From a checkpoint of a small transformer trained on Wikipedia.
Training: a variant of Muon for these matrices, 4426 steps.
Each number is 500 + 40 x the weight over its row's rms, rounded and kept within 0 to 999. Layers, rows and columns count from 0. Numbers have three digits each. The size before them is the row's rms in percent of the matrix's.

# layer 2 attention output (transposed), 128x160, rms 0.167, rows 34-63,98-127, columns 80-159
085:474475523456573498477502480515486468520549545419512489398556451525562469572505468465476510550457456529497422443494540493464496491530527483546499496510471465482479535521473463491500567402489517465529563455498449518500535558580558417545523504
081:479494463513555564480525435466431505573512489517469540509575490500528442542529581451424503505538470518503490508516463404520550498514444456412527468486534472530520506527569435447553492469462505421529469589542533529542525481468510523516468546
094:403509429469464487498564457485593529480510496563518483508478532512549534457539463478521512506475451521511514395560535548461486483438510505476503540521524541563492492562497480558459506426522458402579550538433452521523470471595491562533521492
086:517523466501400439524541365474506516437484531472429528473487503562502530461433501450504488558497520440519490530513479503441474462455540498489453513557486541522562500523501505506483509487494479500520492496446480470462486531461446506469497433
100:518432473533567505428518576447484457517523515495472509504542520441498563471559473556527590520516502475466533486492506517525526440527510499474433484483560446455522480494453481461466601446482488498491495567494445492521608490479492577501481500
089:476499442500521519478511519529497497501414439483517499511470520594442517537496464501460529532491449504538541523449583446418512441552473466498509471475535498542492524541471484538435484504469564518458491525522528489548573591503453490465517504
098:554500569522533452499466549523456511528479471488523544500466518535513524470452523520515449507471495603464529546447499518521466391437466563482439424482461523524529500460450440492520498508477485474524472494536496484470537511515495533559580525
092:531455529566521515508453504499421488502531524529503488568499480595594471467517469539534473527499476525471502488511543490520520484587503495484499532528469494545493483499503489456568484500497530494560525519475489450533433498480479457501584491
089:493438446451454491452448431449418581538568443460496436485460545527536490458410475482500539441512494572440502518482534438532509522486444574483412519462485549516549489441360465520506534547492491519445458593498463519445533536485525438511477525
085:482490467517465555583547525475451478588424556511544482545465484480507566529507551437540556575471480509518508551514405441482482462460501460472510527566498497498500477559525506451496521504572493473516488539518385512505458519450512469475381490
094:495552532555521538475570523509553425461534517433474586467520547551469478542423448474577442472487526508525504456507460485479481470522496524486507520466567533543464569478555572576491411529572501451499433472485488473526537519500600527462542475
084:469529496485533538575465437503491487520496589495482447495486507540511444496542534497463457463462500540575435492487496541431437543463458477549482421530472544509477416519447560516498542459483506493530510426596419506511544487563487486557479480
095:434528439543559502531472478537468517554494537464496524522588528521452544523484496494437428518479487556512515535441586463545483534548545449495496465511535509446487512540416539489570478485499459474494443431461507522398534502455502468571506499
093:513508497518474481474545523475493446459480515524486500485508464528497525474560475556524474492504490438524426451423467543435511554477522441536536577564483517507422509510475529512542589494537489471517493459503466472519533514493470503541545584
102:517507489460570549475481506437527485486468462502543526575545481515551508417500420563478525450539492445499487490601520527480521549478507570490501431487518462412520489498539439508507553442566491483538484484455510499517426472490504577516432478
099:454507482476432504489493537486392551527538530486491450476456506459535487534516532513460477524541529448522453504474505539514475572500532496573465542537514545553468500489533538509554547598505544562484526522471479515475478515481489432475508463
093:443478523500499513565500491519440478550480461540449497422534482444435452556537471553506446497524573522516475490471575476522527468522468435500421420537482459458472442472487527529494476504530463481526561527453509500575508455472530433493485522
094:466590446535437497550492489460466438519462574463501540469480495502426460398481501563514517549536467470513502489484498465542524554566420545518550462560414527518543468549524531541541515481500512482487479551537522442463540502587468497546468520
092:451516467493411482559497426469458521447496563535504477563449502423412517469523531539512483499460504481503499502450492437548523530539466536502452582480458498470526529500552498568537514481527556577527503444548486519478452530523488476499515446
096:506456495552447533511553536567507500515484491499439551552520515551489505423426565473504475513482514439481472459448456510558496459476477485495478531485437531484512432420469418553493543465528501524529501439469447448529462476473504535585510534
097:462535520484530491488511524466501498445454499457569525544507465468491468521518501550514530523535462468404470402535487460524496535514493470399503526482530508469506491488457494505490581414431594480512511548503502506511514541522459477535500510
090:488521474513498450555530497524483465524551563411504491500479495476543455530505505520428568509500526508548591519453460451491542566492471474533529519502490472565433528499542464528484488577491454535441523517521532519538479461498489419470552455
095:499455530549583482469463521515430527481538546488516451514480505551569492480418473512534493507482480499418503531518497541491496575490535484482561535468444519445543512400506451476597527575436576557461537434503499518496437480529533460496548564
091:577505389531539488467568461531447545548493509504516527572531480487453438479533463489476495500475422481482486445437431521530472494540539485507539494537555501533490495636564495524465506440539512551499530546481479427490538501530495565412420561
094:493530477487559541553494511464530551513454510568473569503585504512445481437534538483490572499566514531522504519572522444484497567447536552490484447497530486463502498518491469488406396523534584470505475503550456521554490454546481505530491522
091:543553446431450489462481525452496530469529501564402438528543480520500538498530436544444481469501515495459507507478470504518523491497492555535483520411592533482482468514492503473504458510523445440491514458531483487496461489528515440447534404
093:564516452502506509486518463533469364465515478486513523445482467583487474493454464485504487482571409512464548402560470474515460508471529550500500474501468503538538453467476510477513425479449542431479522480418473443428503500475547527510550512
095:413417527454492427473468569458491508427501552516551516480482475508561461495518519528507486505525474484498487545431488485549578490525495571470494488437487504502468511461487455461606497507474556491486469426476530569494440399501484498522510504
084:517499473458447482523494503492514533588418524486553454498505503522542498590453522439564508530536561441474552442500522470490491438535481515506501494543508490491519484447485544524515481577577562489468472429466480561495543568461366539461482483
092:471477535411517558509446475531545538457484476526453485518507503528499518554480437491485538515546523453457451493476513537483489527529485482465475506482553458506461557557460464475533559538475469481524454495464482511523484434478489422481442411
103:493543464479488575571519495558451538462511502577527529551358494522504504471469520558536465450501472501539542545518481540469550508443452478475552502504513567477542546588496549497498463577475458501541457453502507451524471487477393527466452479
101:488515562436487460564456500588554471549462489493443542507488522448512559452511454526507532452505516439479534533469484561519511552438596530501514483507408513458484521421419464502501504486533454542484448506526517430419460605507465482479469478
105:594478531447561529454495581453427448461490512497439471557508514534481545492470572528464602487548514501449499550440435534521521533541525438520486435466445537424472519460443489462442564461512572508491468548528471501511492480431485556513497504
101:460518488451536558444429620521440459524466478469548446543438478443468476521557470540468481440536492559532544522513516488544559494508498567504505485465488421471513536486501462501480535532495440445474463426471537600502487457581460515540484509
106:599491410464512508576528460463453558419511489505502499527493433570510484533434538478481491489519478448482447466476493466471486575411515402519543538530457551491519487492528423524555465522533496502516550421520531486498459495544495450486496578
105:457475527501469469506488488497473477468561547533497491494551465440594505432560479472585460472503538479500461503526532489540518478474457553493503512509466484520554429510518492513518529468453404488566506475468505528562476442529496471476458498
101:403500516510488562558511601486486552504515531486525526557560488511443515515494445501522498584548539524521468430498485445452558523538486425464512544459468498482566523473531489483539482512501531498427544419467501493580457437489493533465440538
105:481490492473518505515571506466486523549486517480502527483523505486433541477400474467574485536424533398482539533557547478532439499439461513524488416426499496521489485520465501447420529466496465506486483396565437576453567472518506503519465581
107:526607533478496455423545584537514456454414518594498533497551511475500510481570525537457497517529475494450443471509454593458518515478512411496506468484499516477450538507603503518514507504575488531549488455534527514523573445491489577483451513
109:548490493481464437432494464481526561353516463497459475484519537471479493446518446515511475483507519558527483510494563540532459537498489499527521491476594518541458568479519462455506531438435453469435515484486544403445496531546507457490508485
103:440481508476473546540489492501438519540474522599432470504495447482561503474523494557435502426454447609485456489455593566523524483487538532500545513578453456522495474509502391431498574454499490483504544517473527518500500424465436448509455488
116:546498512522566469352499450512516493529575454479454505505502466437557550485461489523559494515509500450457564531509454468570474522506556583509461612429530513456559525516546433475510422518464473537479495521444583487497472498436549507502467500
113:505421485494482506521587516461537476529481479556529512453456532477570480504553538543553497445465585472457477510548439485517482411488489531527515499529546538524428541442498501501469537468546490514511436571501476498493425556507426588485572414
110:447487612445494499557456431522511486481498532459497496437579465481519531459446566454529520546517501517527496521571480476526470457528476532504485457462482526532466521421529537572498429508584552498473467514494489477505452460525464389436446492
105:469527475557447504542506471519456511523513514445454453473468516500480474563508566455496461561467504516499426507481406426464465458438487490469541518522461522531515526495487442542478495523487428392527571503548444530483591504519448426523569445
111:521488542511437519510523494511551374502448541484579551422464519552433486487523540507473492500404500522557532434467551464486539464521514463447530449467461490541561533474396469464451468466506519489524518498491536488543499519484513471435461529
107:534466440484531497468433434508560506492467513465565492547533447502553550461550447468459532480490442647514472528504520487475516505525502544419500573520539557561491517490524488518550497536494537503493427538517512505428594589542484522475513559
110:521398517463540413461514469501538561514574489555509500502517551464516484567581543419505509450444500508502503509450541508466530519445574471477485584408541466509524556467552545481492517584515511481468514517444493539560471485472485487439501538
107:499552528476546441496522560481583493517535533446486560472558489493579499496489514459526465575584488574509526515501547508469524453523502490493579371504538554483459454503498464502477513562467504379396530496489517434527530489525453503506459554
108:530546525500446601528448483469542465498442443483569457497480471528527464481503452537494514527534562524507486520540420579453447484504531509504501462523501498482527473516489572392537474512479509508463510538510523527429532469536530458395420485
107:496478532524535485499524498577494564480474446473402470508436487482578505568582493506516471497515528568607511517446578535507469494492565562571472520478548509507503517504544447521531432480495457548538466474469501572551494400535490509517532436
109:453518521435547508466459499565557503532473502641504480509467513517442420568453517469461487484526495458472405427562548530514469547458502493482478581505461457514537499446495481448461478481500588507550483412542527514483501554531460510498511530
092:502445499469470471499488529494453522539519485517466518528507519508520510570512483544493472506496557540539505474493505523505472471506440587568521524436524484593440516574473538535448496512545520534505451613431514560463533460491444490502455445
107:487561561454487473508486524454567433508541494462494521495515493531601511556526541527526533511417544419505517493552518515448486515453490465518442524496434511449453430485515484569538503501463487488498469416486539580511548469535483509572528461
111:490490576516466443526486547506525440525459450492571425546439449520505477505567484486534471499440485470465483540491474542545490399531462517442550538519515503536459491536448531448485531523477454560449502449542499465560539533457568541484472511
111:478432573513515504510527452527486449552476483529593543522419499466508425479513558444515461481506514561545500502538515512480442553495556428523503527532435524497509559481534423565483499491466522514461558545520576514477496491571514532542460528
110:397531497528567441514459533541484587477485529455535480535537467513505511428576499459461501466484513472510432559497449479486440539539474427468465506501522496421463501525477492503444550547503497572519490517551543492602464576497525441432413503
109:536551506530559513489488461470470545534446477478455480550539489444464528469478503503532540494481532533449434418519505495473498588482476525519554552461508522500511474541435487562505465512486441482501469519508527510475509556492456516464491517
107:470482561555587474487473467467529463449627503499429543479501509478494540487497481538503477481475444491568429542474476479575471519429540516434490566498470473500474515488486522464488524496494425489544558588536519460491489526522562478523559591
113:514478480631638519418505503506483506510510516449527595496504413518544536499487498523542496440464514488574516452508519488469461425548530494491499478552561502518509447455524471488532434460512558517522477494508545481427517495496509539485539549
# layer 2 attention value, 64x160, rms 0.0509, rows 35-63, columns 80-159
088:484529511473518499549519484478460539543509414461563480538485438480549510462513512493482460546449422533527473504503504452482558506523450513402517462534492530497476513486583555502493530501521520615458473555499500495521517502498546490479564537
103:526476516553504480544502537527481487541430464457507402513482537518502461458476463509501464448484468495498495628537479521500505495493478465491478509534490456471482560509512517533564444512489537540503483456453543482465468526531526458490453587
095:532547565494499486491527617517506495502430561440488569482538506486452520502496502524451543494561496481543473469611550528432516528516582480522450545513531493524492453434604518483516424432519540459510546474459531543566527556466483427568542468
099:524512559454451506519507477464500476477501463537514474433407441473455467480580500518522551480575528463491536488504518509531466544368468494530507517523574465456525515562492504460571473534507420501517426459538529498533601516485514549477522444
096:443574482485412541439544504423501549465468478541536483485511489485434471516438478499458551522433486561431491528530467490586513507538533502506486523508536527598468467534506498530548590510562552537483584532526454575507533527522482519498487518
099:481543513461450505419501400583524459439517459552453517465481468523538513507499533568548559444483485481502483492572541517542502459450481498521512551455531525544479552513534522500508468423526507505547463544459560477524469560475453495486491467
099:461442491474486515457445531463541526456494431532456499505503502442597527517512486532496579472499531492481470550480463509529532452551447447404526507482558486494468556521526463518413525537507558453534459545443534556442584463499471449499556385
094:481509447498430507534515439527589484499426480564454514496538562614567488515504426519493464485495501499519581511535469435534490455472416477506512439514500409512454526457556447578533527476538486456471500496517473484528475457489528445523473533
097:470500465576460457580465520550479567535467494456523470523574442512504478455536524474527521511503488479429480469496500439465475499511505510461501545557512558459474475460481527550483559534526461424568502532367488476625463496492524528534457531
102:505504507511459464425509511407517555446530501498524502446468627534512522494437553497481528544520536519420564538542544463537499556496419466465434565497513544501572467476473494462467489489456515516468477505418558441451527489465493498504467511
101:465522491496476512503522561446562588510498503552529525511496505509436492504479550492481455493455518489580468451392461489460568392512482508495455464523496459502495496534452549540432509490567497479519528484455512508613495538534465505464573439
107:462432434458550492565558469486468514506502481438466456523473447526476519487467467528480514477470493510517501467575468479479519482506479538495522459519438509570532470472525497505480518496415579591505495422467479497485461494461523565612477510
106:505489525487472483425531586471493494531494523532461438560525490483463547505528421407597531456482569491472534524542478450445499490511504490500467486443513565574487489504499523549494541386428525512486496506540549511448567489500494448536544427
101:484526557506536529514513520550476497479500502410508511554461559518520613500451465491545548523615523531522457518540476502501446518506459562506478547551435487531539541440523519552496548514504505530537517496544520494517541494401550531483599554
106:545451483487546483493500507488539597511503542505472430528502503447477519640544448463524514486526523549543547510525444511494508567490532537444515474487560503511537535492554572466450477461481481546452530530497507537469447407482511556514554460
099:556537503495542566465535490430488534528545518445546433540507502505554558430493492531465540466499539476556550467454380513417500493448469503512409467474531500429495488516472492446487533596438502427503477559441514467485492475509522490489517578
103:520469506522506526481565462466435462477546505462527458451472409519480526448542488530503519539478486500538534508532476507437497455462525598549576459473515498470472509439482495547446468438474529450476494452531423481452528535501455533525490543
101:475508466484444524480555475559516460541587460578535467491529518463512490550461473430557513468436475408476508487414549567470472517503474424491522541513505516431547486532575482518465470503533491450457523510435526553558463537486478491493495484
101:526495522464543501500504496504481595473424398518492473494534512528514469458546500530507491492446463501568417463562495548490510520533501513572491592464445489574481503444482490492409439534517483528483504500454591479550467530511514480532492479
101:554516524592444486504478534466446492482507609460529462416536504495524490423518495567455430514560476407482551505569488524464456505490440527494526527492444437480478489509422532532488479558559534505465459548523484491517521522474501501486541526
098:497490504546519529511550490493482511509492500507530494561463429454517507482491507437492514479464466534498576539468571542543459490541488448529456502522543525476508524463551560488509491443476510500521555539540488510460472489508449448552459432
095:451530468504485495506495485521510503517577565572409508534564513532545510555537521560444500494518493515510505460494509586477413479444504453451516485484463481514432515506458444517477461443498498517472499506485547462469557460529566500506432431
094:485533451516521510521515480551504538494516494453477540449494454520486532470510509519501473508445483493502468496566513534460493477438487505470521471552598539544509550464521465465434490528534558453541464554605510571576515503448436433488522462
107:388492507438495587565489438533483501489507504502486475474502517504488411457476450515514530567588460525537540391498475438421492470536521522563469505523476502543507459539522422500544484565521551534484487550508471465523515513500513447520444526
106:518419453445530539452493550492545574483510544509501513540559517452463466478526455428510523465553491437519505510486499562525491508443501554498474503561523501519471446450485506494527472496462431529433484515503548513552471486516522531478487545
104:603491516446486487480504484456449455489492518454499459560462523522458519550500548517503529510515544511462444556507490521522486419444454515567494487427507491490531558448510420536523459515508564454436475541506497519505517498582415536474537506
103:533479508504441461460474413486452464555391521546492486539489477472512573549577564542585491545497546509501541534438535543531526463534421482528413441534460490574516430545450516469509473471488497535468537527518566539516502523492516507542503519
099:568459546572406480438554541544480442506507482499557469448409501503510479488539519541511474482522559579453470528481475530516492518523485528443442445550473480492519459534567503555411474525486514508536515499501445535516440499525489494431513509
100:464504480483505533428483519500424517511501499519572451539467461534511462480514541485453415500521468477555526491491474449535510546510530526520456545459571445580445503487473545438524523537481500470542580481505560523487467463553468513518480528
# layer 2 MLP gate, 448x160, rms 0.185, rows 0-27, columns 80-159
108:518533477528541544519525565471455458456485495514543524485483426534513539492490471551561436516553450516468550451544500538460532450498482499561484525471499477568549483486555431470512518499418479398445526459486487419474523499482534428484449519
133:513491468495477451535471507580533446550479500467538500549470502484494495544523519514454477492473419510489425457530586485489446454537474490514513607531473473535471573475569509471518500592492471455562523470502545499503483483529547522497493501
111:530489457569538481451448544495512526510402499485524519547467530512522520529503486478435609470495527441562478529510517503480565544480509500441578471499588492443458537506488479542563530558480450472506526505480516446560552531511516440487564537
090:492472499504523455547484480532574521542490497495486615486462493456504438540485536477505496487473477442517463540507561445476470479503523486481467485491512489540491526476576550527532487667514453499457579490540500519439512434540555474512463529
087:477504557509553514461558529575461495501455516519551522540618504471492492452524497502527576516501524524483518518533510524547524469483558506477469464463497460546502515476461454577484547531464527515512434501507535467461452503521480484460521511
106:448480473524529516453517519545491542531496548560528443555528479472552549515514469521566550498502487524462546557527572525529496456432484535458473543580417456523464527506512525516503490491446502449509449540432475521411439523475471495506556500
102:556455518490579428526530539489498510418531539508524484509549460518525430467542485499553509449538475552513469465465526473497459577470448490542473472485545455510453446469497458530475502519511541490515542549515529553535524466476541504526517512
073:484538468546538471493454490536486510534579455482523529488499489494470500504565519571514581533504455518507562483576524514503522517533523493551527499501539477544534518454468475539572461488529500483509494477432521471459534424527541502524549583
110:521538494477582495494596498455523565545473546525483510475579523498548440483546430423483477495487483517469504522515510394473493524578481540474486492469496531532528469556483469468516463468426551456464524474532553563542587533529475447541517499
103:540483490455512535473464506465424510505523524539552495478482476473594447540546490506483498460448473500558507562542509477452488566491465557529426523415404527490548511472525465501463447549515494470578465400443494519512535524579491475547520523
101:525472477491495467485571514495514502535469464464450472393538457517491552589496448485448498511587397527541482436504497558491522492448483491490495524430538483522494555532493476533428499400513495506488487430444528496467480589586492485472472513
100:501527562540513514481482483513455468433480421419537481448563484545518531536533426471554507466543475561499458522494527595442482516486512520543552482407501462427492428488509508481515543533478489482502561497505512436525509566457563466467429478
123:451471500577503506461503566465465544510469505497499549475537487476463511471537474494463498491545397554503530523532581543605530514471547520516493495389514500520549488480554442484509509471482590505482463488519503507537507486504522565489532526
089:458519513472542495487498532484591528578494512554507518560523533501467503523519419495473633512440500530500577465579522509528553435489518501444478487485485500497514552572562485555461467478472480418562524540519539577522511506521525502504501475
109:515485587485593536444569433498554532451500524560494531519500478461546492497465495527475513480550540481507479474565484484463528437469547488491527547515496557420505508483481440519457536425516517471532528539505551576552534491440466541509454471
083:561480478537479519556467494492472456444500519475427533521483437444486445495459527484483538487468478555517522490556387445552543564439523453501531511467535511483536444515515459433501490511505473507491499489488497446468513439550492539514550501
120:470522341515486517508492542463459463506445443501498517565429438508500573505569448479453524484533452506434483514504491514547510417466517443467481518479572480511458540489504524468472553518514498483496519532478464465508504514508522519482484525
115:558463545596466500572533540459492475493441466449461563532557528509482544510502493475532542585586414516528557497488535561554456516531483512565475529538466567538465545538499479567494455510514546514464553464492499512460496485436469421480490526
107:510491507445567494519530551516439553473532491576523431538524450467450495512473398452457532492510488499522531513529512443492501503443501515471561558476497517406522484491532447525442425469492553407537529523480450453520557489469512500511464533
097:534494457460534473447528485553499547506545546513533515425446533480524509537497475452440507453447417531518492554533480478520491582526594569493484496485477505534477495521490462531507537496525511487483488512448567469520539480504373513513456437
090:549500453559481535530464578539449535532605483443504495496472537598487500562487437530457537524468453504517533549406507542501445502489510438485495484501513461491455419542460529504462514513511483451522478472445502466560526540445455515496517436
124:484460496484482448524426533510421514496606491469479511537523536535481524522474515527575492469454482471493536471489448591498482539537416499569461545535552516512518510562496606550423469552427550489434449498465494462460497435531566515425540452
102:497547417536510509512502548546486487461490489522534452465543453476564493535468490531497568506527540457487437504396538527503484476506510470502448494530469511502552547563481515550460532485461501527540569569479439480496530508505495563533517507
156:540506480425524559470558484490523444451540508466443456509501474541501495520474426528528491475493516573524510451440494537433518477516511447493473523519460497537438574520511443549471560464472424548557555514422477543490516505510438492489500508
088:508481465474577469514496519520553514437433485492460493485486432461494503489484561507385495444474521493541452478491520521514507550438524496481617516506507511475543424548494487427474520504521467467513459424568544540513521510487482460484543475
102:524537518466519482499512559478467456526485468500444533502504547498541493540506492474465493493455542573481559491442479495565518520471491483584567510540428484556497529456474542554447497525486538534408529499471512518482453487411511474514440500
101:533481505498450553548491456544513556517477512500476507438537500465505533425489513509494546454607509494517481519511474488524530455457539468498466493508509493538567402463468532569498394450512569559491538438487471454521544480496543443481528578
108:418551469459495497505526445519585489520440454525476528549501441543418487510510469543510524515522432496486464389512568524497489476524462472482538482503500509514523585549519487557490519484509511481467549527461548530512477440501532467420470548
# layer 2 MLP up, 448x160, rms 0.179, rows 0-27, columns 80-159
086:504524541509500516519493526468456497445399490592531480471514423541535569490528499509523425537482479514501519497497487525469434467500547518524419514497443510556549487521578465524529488486471430403562570459466423411484506471501471457549531486
125:455491493508430584482532469551512492521529486454548510520534462475476525484419483548521533500440388404483515504557521551442524556476503484452504504489483485419508533520458475487525518535459427466518421494426493420484501561443463468520504545
122:522512504442495483442500556587491551508523475435549504573506517542467458540515483464457565542534441468484516457468496473495587397459475591478509452456484464478509599517542544472476529486501437507551500475483549539508457438495495503547452519
097:547557475493454528474541540482466501493414448545450472481509463555510548497490491502485527502527439523449483547506504512513520502513515472528577497466478495525485473555475457445422515383488527458557546474548494469562412546479422562498513542
102:525436524457487473506415463394508539494546540492498507483408495497527472479512454515446425465488495522474566459463530528508522530509510487556527462531517497447527476500525470459514409488546486512510496505501488557459562451431574485528413559
117:516508491501637540494549502502501537568521548523533490534562499459543610506597447456496546488547456558421520525533555521532498480442518535477511525522428503460535468501479471512583493472508478477543493493448554513472477520462506467450545528
097:473591444529501535499478508499507511542592435523493530428461547518542491536531480454504565516442508471564537526522466522517475461498525490509503516501452488482490622454524460507472528486507443466461481492515504490558502454478511498512480504
084:492494478472509521500528448482521511536418551470509527562487457463445458539572489408473465521558475501475446466499496496515514494444511504519513574601475595521495412534516477479540494497420484490470423478482501537455496545506442502447480554
116:555460423534464467488502481527512482470475483435517538534466522552437495463470547516515553520501485472485505469555461559508530490466560460562539523491504561507475529462538533471577529581497451549520495523528444482509483522482485520453487485
103:445508469467552524476470445466496514512543515579439508471467517473557487459493437464475491525510491559499508552427486417509557557506493513484430498419462487437532547505566466559557514577474498485464458448502492465540480529537527562567501511
092:514573598526495488479447467542522517469464535545504453462571476437468534434476480522526551506451543544536459555469482452585497447473570503499501452508532543465461446457450501470580500501491554472508491538535465388447524511511530511480520568
094:552471526518457459489467546479425452449526451483535498476464467547526520498455455515508487436475478431456466541502441511500497534434476494419508463404523444410521450442448563463414536528485457450495595561491503416574461556420498531488508488
112:507499539481420488568536478506489501467469492484563451562496508441580495499543549456525519512434521490541478504476476425448456522518479498501509555555466488497492494543384603514480497538518412526549462550522487486505463499486449428478427459
087:511513548508489470522438487504428482496521475518545491410525452556498470492441559526518419478519495550514489491507503503445538521481423517520537496518458560586497452449466538490487507508494546566458457527557485412484486513463576552508516529
119:459461517453474520547491563509382525526544461471539457500448477572495504492485486460557442511491484464492484499468460559528569468518408589559508553489451544549512561564551558502519532583461519506541483418575435504519495500530501462499531518
077:451484492515484513507489544461532394517449467473446501534494467487457527436476523507420513495457535513507463521439496490530480538383449472474491508496498571538426465422450505497575454427542506507460476554478510444537478482461597470443531489
117:469521462472492488521501507544450567547520456546543497541565412544536530467435516502450499425511485549493481481518466494512472433495423429491570543484492505498511497486463543482451479504531520531496476521432548458595432561546506462496587478
095:446501540477454496450452521530548436521579464606486491500488537465500474471510486466387420501426439454492470524545506502482511502483465560512505512401500518480480474408493494491531522505516490441461521560540500491491439544433509533488571486
100:504526487577507549471517423501529485526479481536565500533535555482527486515538524515505455574502475429531470476512462496504549434573501486504491439521493460538501616493457497465538485487404477523529407476493489446524446560577465455499553495
099:517487493497464495483446448473556436437456470523486479477519496517479491477516562538517484517523560465504455430479502505509495450471430386544525458598502514478468525495498560492446436529447553511512515503549468494491508480573587480453590560
093:464501526457498460473541469463497478437434469552516535490574430430524546500508538481552497485483515461486468523588514508480539520459478490547505458470551498499518550496536483459488528512500508567439548556518522532491421470551513417517437543
118:502444473436541452498465501442473500481498544525498569527473481498570509535526570585551375503499481513458445489503494521510489420509515485509472584495490534526466501477549487533427478441428495477481509521497504490467462478556472515491521488
102:499446555484449450594525459473526500512528564529503474494413515558400443538487531484553448565508497546490562457533526478484532519471501526576512551527480498486513500488475533466552541547534429492442478429531528514494561438437475508505494480
153:469518488469522521521522538525509447452518510493421465494542491582476546494504457499518486444514510568499467437466569527417482507513487410489492599466455500514471543574477425540479546494573483566541520565453521540481542494500422514464495479
099:511454473549468563505448597487508498521530472478485535445475513524496528504631452519558458451552514544485461501499475532512525461486533450525432508543525533545485514555458467505523524478452512513422483545451514484507574607517449570523528538
092:530529500443485533530498544531470466524518506555434513500522583514466473513524448502457545459465505554452548491398501528567602560409472490524559518526500430607482508473447504499491471589511471497500530477501518479431486522427519537517448449
098:428526481561567436434511541510439471531504526580554547513495482556473447495507496486503475549468487487456463522503539482482534555431487520492509523540473501506557531561540482452454550517484425521547442528528477520495436444491504574556510452
113:495453501496438569543510500414429463432466422481521413494480396486462494533455501511573529502462495558526533485485484593533476524519469503490462504519600508485513404536500501515476551542474457420520557524452500469510547466501517507548487472
# layer 2 MLP down (transposed), 448x160, rms 0.0592, rows 0-27, columns 80-159
095:532598443515503461490528447424518403522513485468500479484498493506520500491582518500505455472461530417464505559462503531561552462479529467459526497536536525416529467465489541476456438478514503471460507411480566592464520448518519428538500472
116:538556504532447518551469505572456525522430449484564485519506481513493495500455559511491528544418469477404478553494527513503558530527510478529467570513536449513523512452506534482501498590502465446557543466478422499438525517447534550536440551
113:443518520592559408534468531461477497508416557511477459482549494483447476410489505512485513479460535434492526454504533529528523510552517489515483451504477512421602520484462457529431590522476563494561491460479502472529520530572499501473512458
099:547492494473497536516500492489485508506463535469503442383497598394534474488468537459450504430415499499510453518481470573493469454465460460539514513516493608506514482488459441505481558498535460452432474482468543517519540488468490422524544453
099:526507480513534457475558522589513459519474482545546518495554461527469515538498543423504464513474502557516499521509554464474421464520542503452420486559528530538474493435545521557525495453560454488445507484497510493432475566487455581428525461
112:524491478543444567460491511444474478556421490555443542559537496515463457510497487499526559571553515521514510503513530510465470502479450486489542422530471552496539439508514496456559498462492428488504399444443541510449473494497522470503519562
106:624517485423494496481507541476432527445434545468476550512504491613463447540518468566509496571508462491555497510533510521538527501510522555500453472433494515508451486555406452496458418510471549478481463523510475435478493471528467501481517497
082:556493522499548456528450504459523535502555490424539516502565476499538506516523511537528565504468524490473533522464520566523525501518563506476571453491446427512555519484492493548542489503538516556607535423515499456470508488504463480471492491
108:517510518490638562499545488506470534545573541481562578445468521551559450565477448470592536534486503519436484437502483458508527487546452492468485575480480482552495473541515432475496509491519547573526493458493472491481530520471454471485513572
106:416490430508599528538503440403432461534474467544505486512487501472551526456424515512518458551505500509553490435493462441473520546507495541451555424542573463522417536506455468527517537502543462467462498557497524483498488578444518480418501464
098:560475428474489468469468461514495504458568549482498561490548555431455515513514447470413477496446483555528573520518518447516487489501429435521514453580501476512502450497448445479475496563431518474441541520515463510457521451524540580487508498
106:461510504543518477464496463460445431482490470514446481500561529469460506491579491484485539411507482539466518530508479608505494523457490527446526495459473463471480479480464484484445549557518535470515527486480462505433564517530532508516407495
117:530427503481439560402436523486478544520465552515453508443530472477467531494466484538495469499631508519431504546507500556549477459429452546564445440473543538524540522541600486483504482520502550518535554467485514561494511517497563511575556532
092:447543462574466515550515480596497487435485467465602527533461435542538488496492543463455487533441501562521543519477554485507475494544532464601457466527408500487514473479515508537494599499581510543516489490493508484486519547484457517506527451
121:514457498542444534489456449523439500455510533458524562521429497562521466513509492472507398496445562569463484525511501503498529543518562487490515486547441519565399499514462369475597486556485545561506514444501469474489406504495446463490515565
086:555516498466469520482524493508505469483577495503445449428510461445510497498542518475466517515444512442439561545495422458590490526507475455513542488505507558531494488474459488493467434495497439517497463516473503501509419519482439520503504492
104:471506492517594487549465521495598536529519474465525467504592508475483508485456516471537511542502478504467500601567444475510545529477495501543419455520539461529543436550481449464510524503585521481526496514463490507523467537475526560478385558
105:515505435458477528469461448542541445545542546536507455530461547511489496522476496522460554479471570590471474433578517528463481471503530509538473496457534497509482507490529436447552550532493512504507440477490443512498507554409520544460551505
110:527513529532493509450513501494562547562486504524497549542499548507535492514494554546496529485472526500444465443497533580492554484555505479542481393508482466572520566544484482538515541518430474580496504415447481486555425562544499508533525493
106:519583475484537473503486512520512576534519520447481546515444473438419520478540480429490503537493431546423509488488507468493479527488494579478507580469509461516470517560595518437495473453496444471552537480448512476497501496514472512467500479
099:452482533527477510544548489488547437470481468453532536485404445498566557496446548538471473478484565479511425403559491511568452514538499543490551493486550459524506575515460432496518435484495488476549531485487483561498456488547474468515529513
117:425503436522489590483554469476584510538497418498506514545493499436490526495585525439468477552571516513505544501514579474487527520459492509447505482579491475401534481521539480471590547511541533521463537523497530554493539569485504516485477514
103:506506543538532502551490522426529466550485433522510486396464493532556514515489475494469468432414533485570510499534460547565539447497550545491474481628587482554492525496458434457504492516424508449520476467428537531505420578472494560491492500
144:477530444459455505506511472503463441552414490542429506555530527507414543454499575534435503493493489499486497443438534457495459485531441452506509489500542454448533460492467500489412489488539430502494529538592549464560554562504528495514520460
092:496489522532476535476454510470475547521498432479496465516463519524550523532477484447528474576535456550480549549569465581557516455561549497445477494427526519466447551500442451500573502524392467543498485474514407503458514485456496528459507530
098:528535464386528454479555483471510492561452461579460537546574511529512481464524548517470444526488545495462542547521504464539506529455526463492586473529441440448480481454484487510500499483495468526493501501480483474613522518441500510504391533
102:487516475533551537489514507530551435478475439502505501474500486565489444520541469491521495553532524611488561457478541525478439556475431436472519517512521464462522512553462531450547486501486438468497475512523491500518502438542495546550533397
099:442461587454407477578544448486553494506532450477504501526489489491516425553475484523505562488451430474516451470441478539542438510501496443474466516496524531445482473505533476477542494503496517516508536520518515568504556460485488503539429548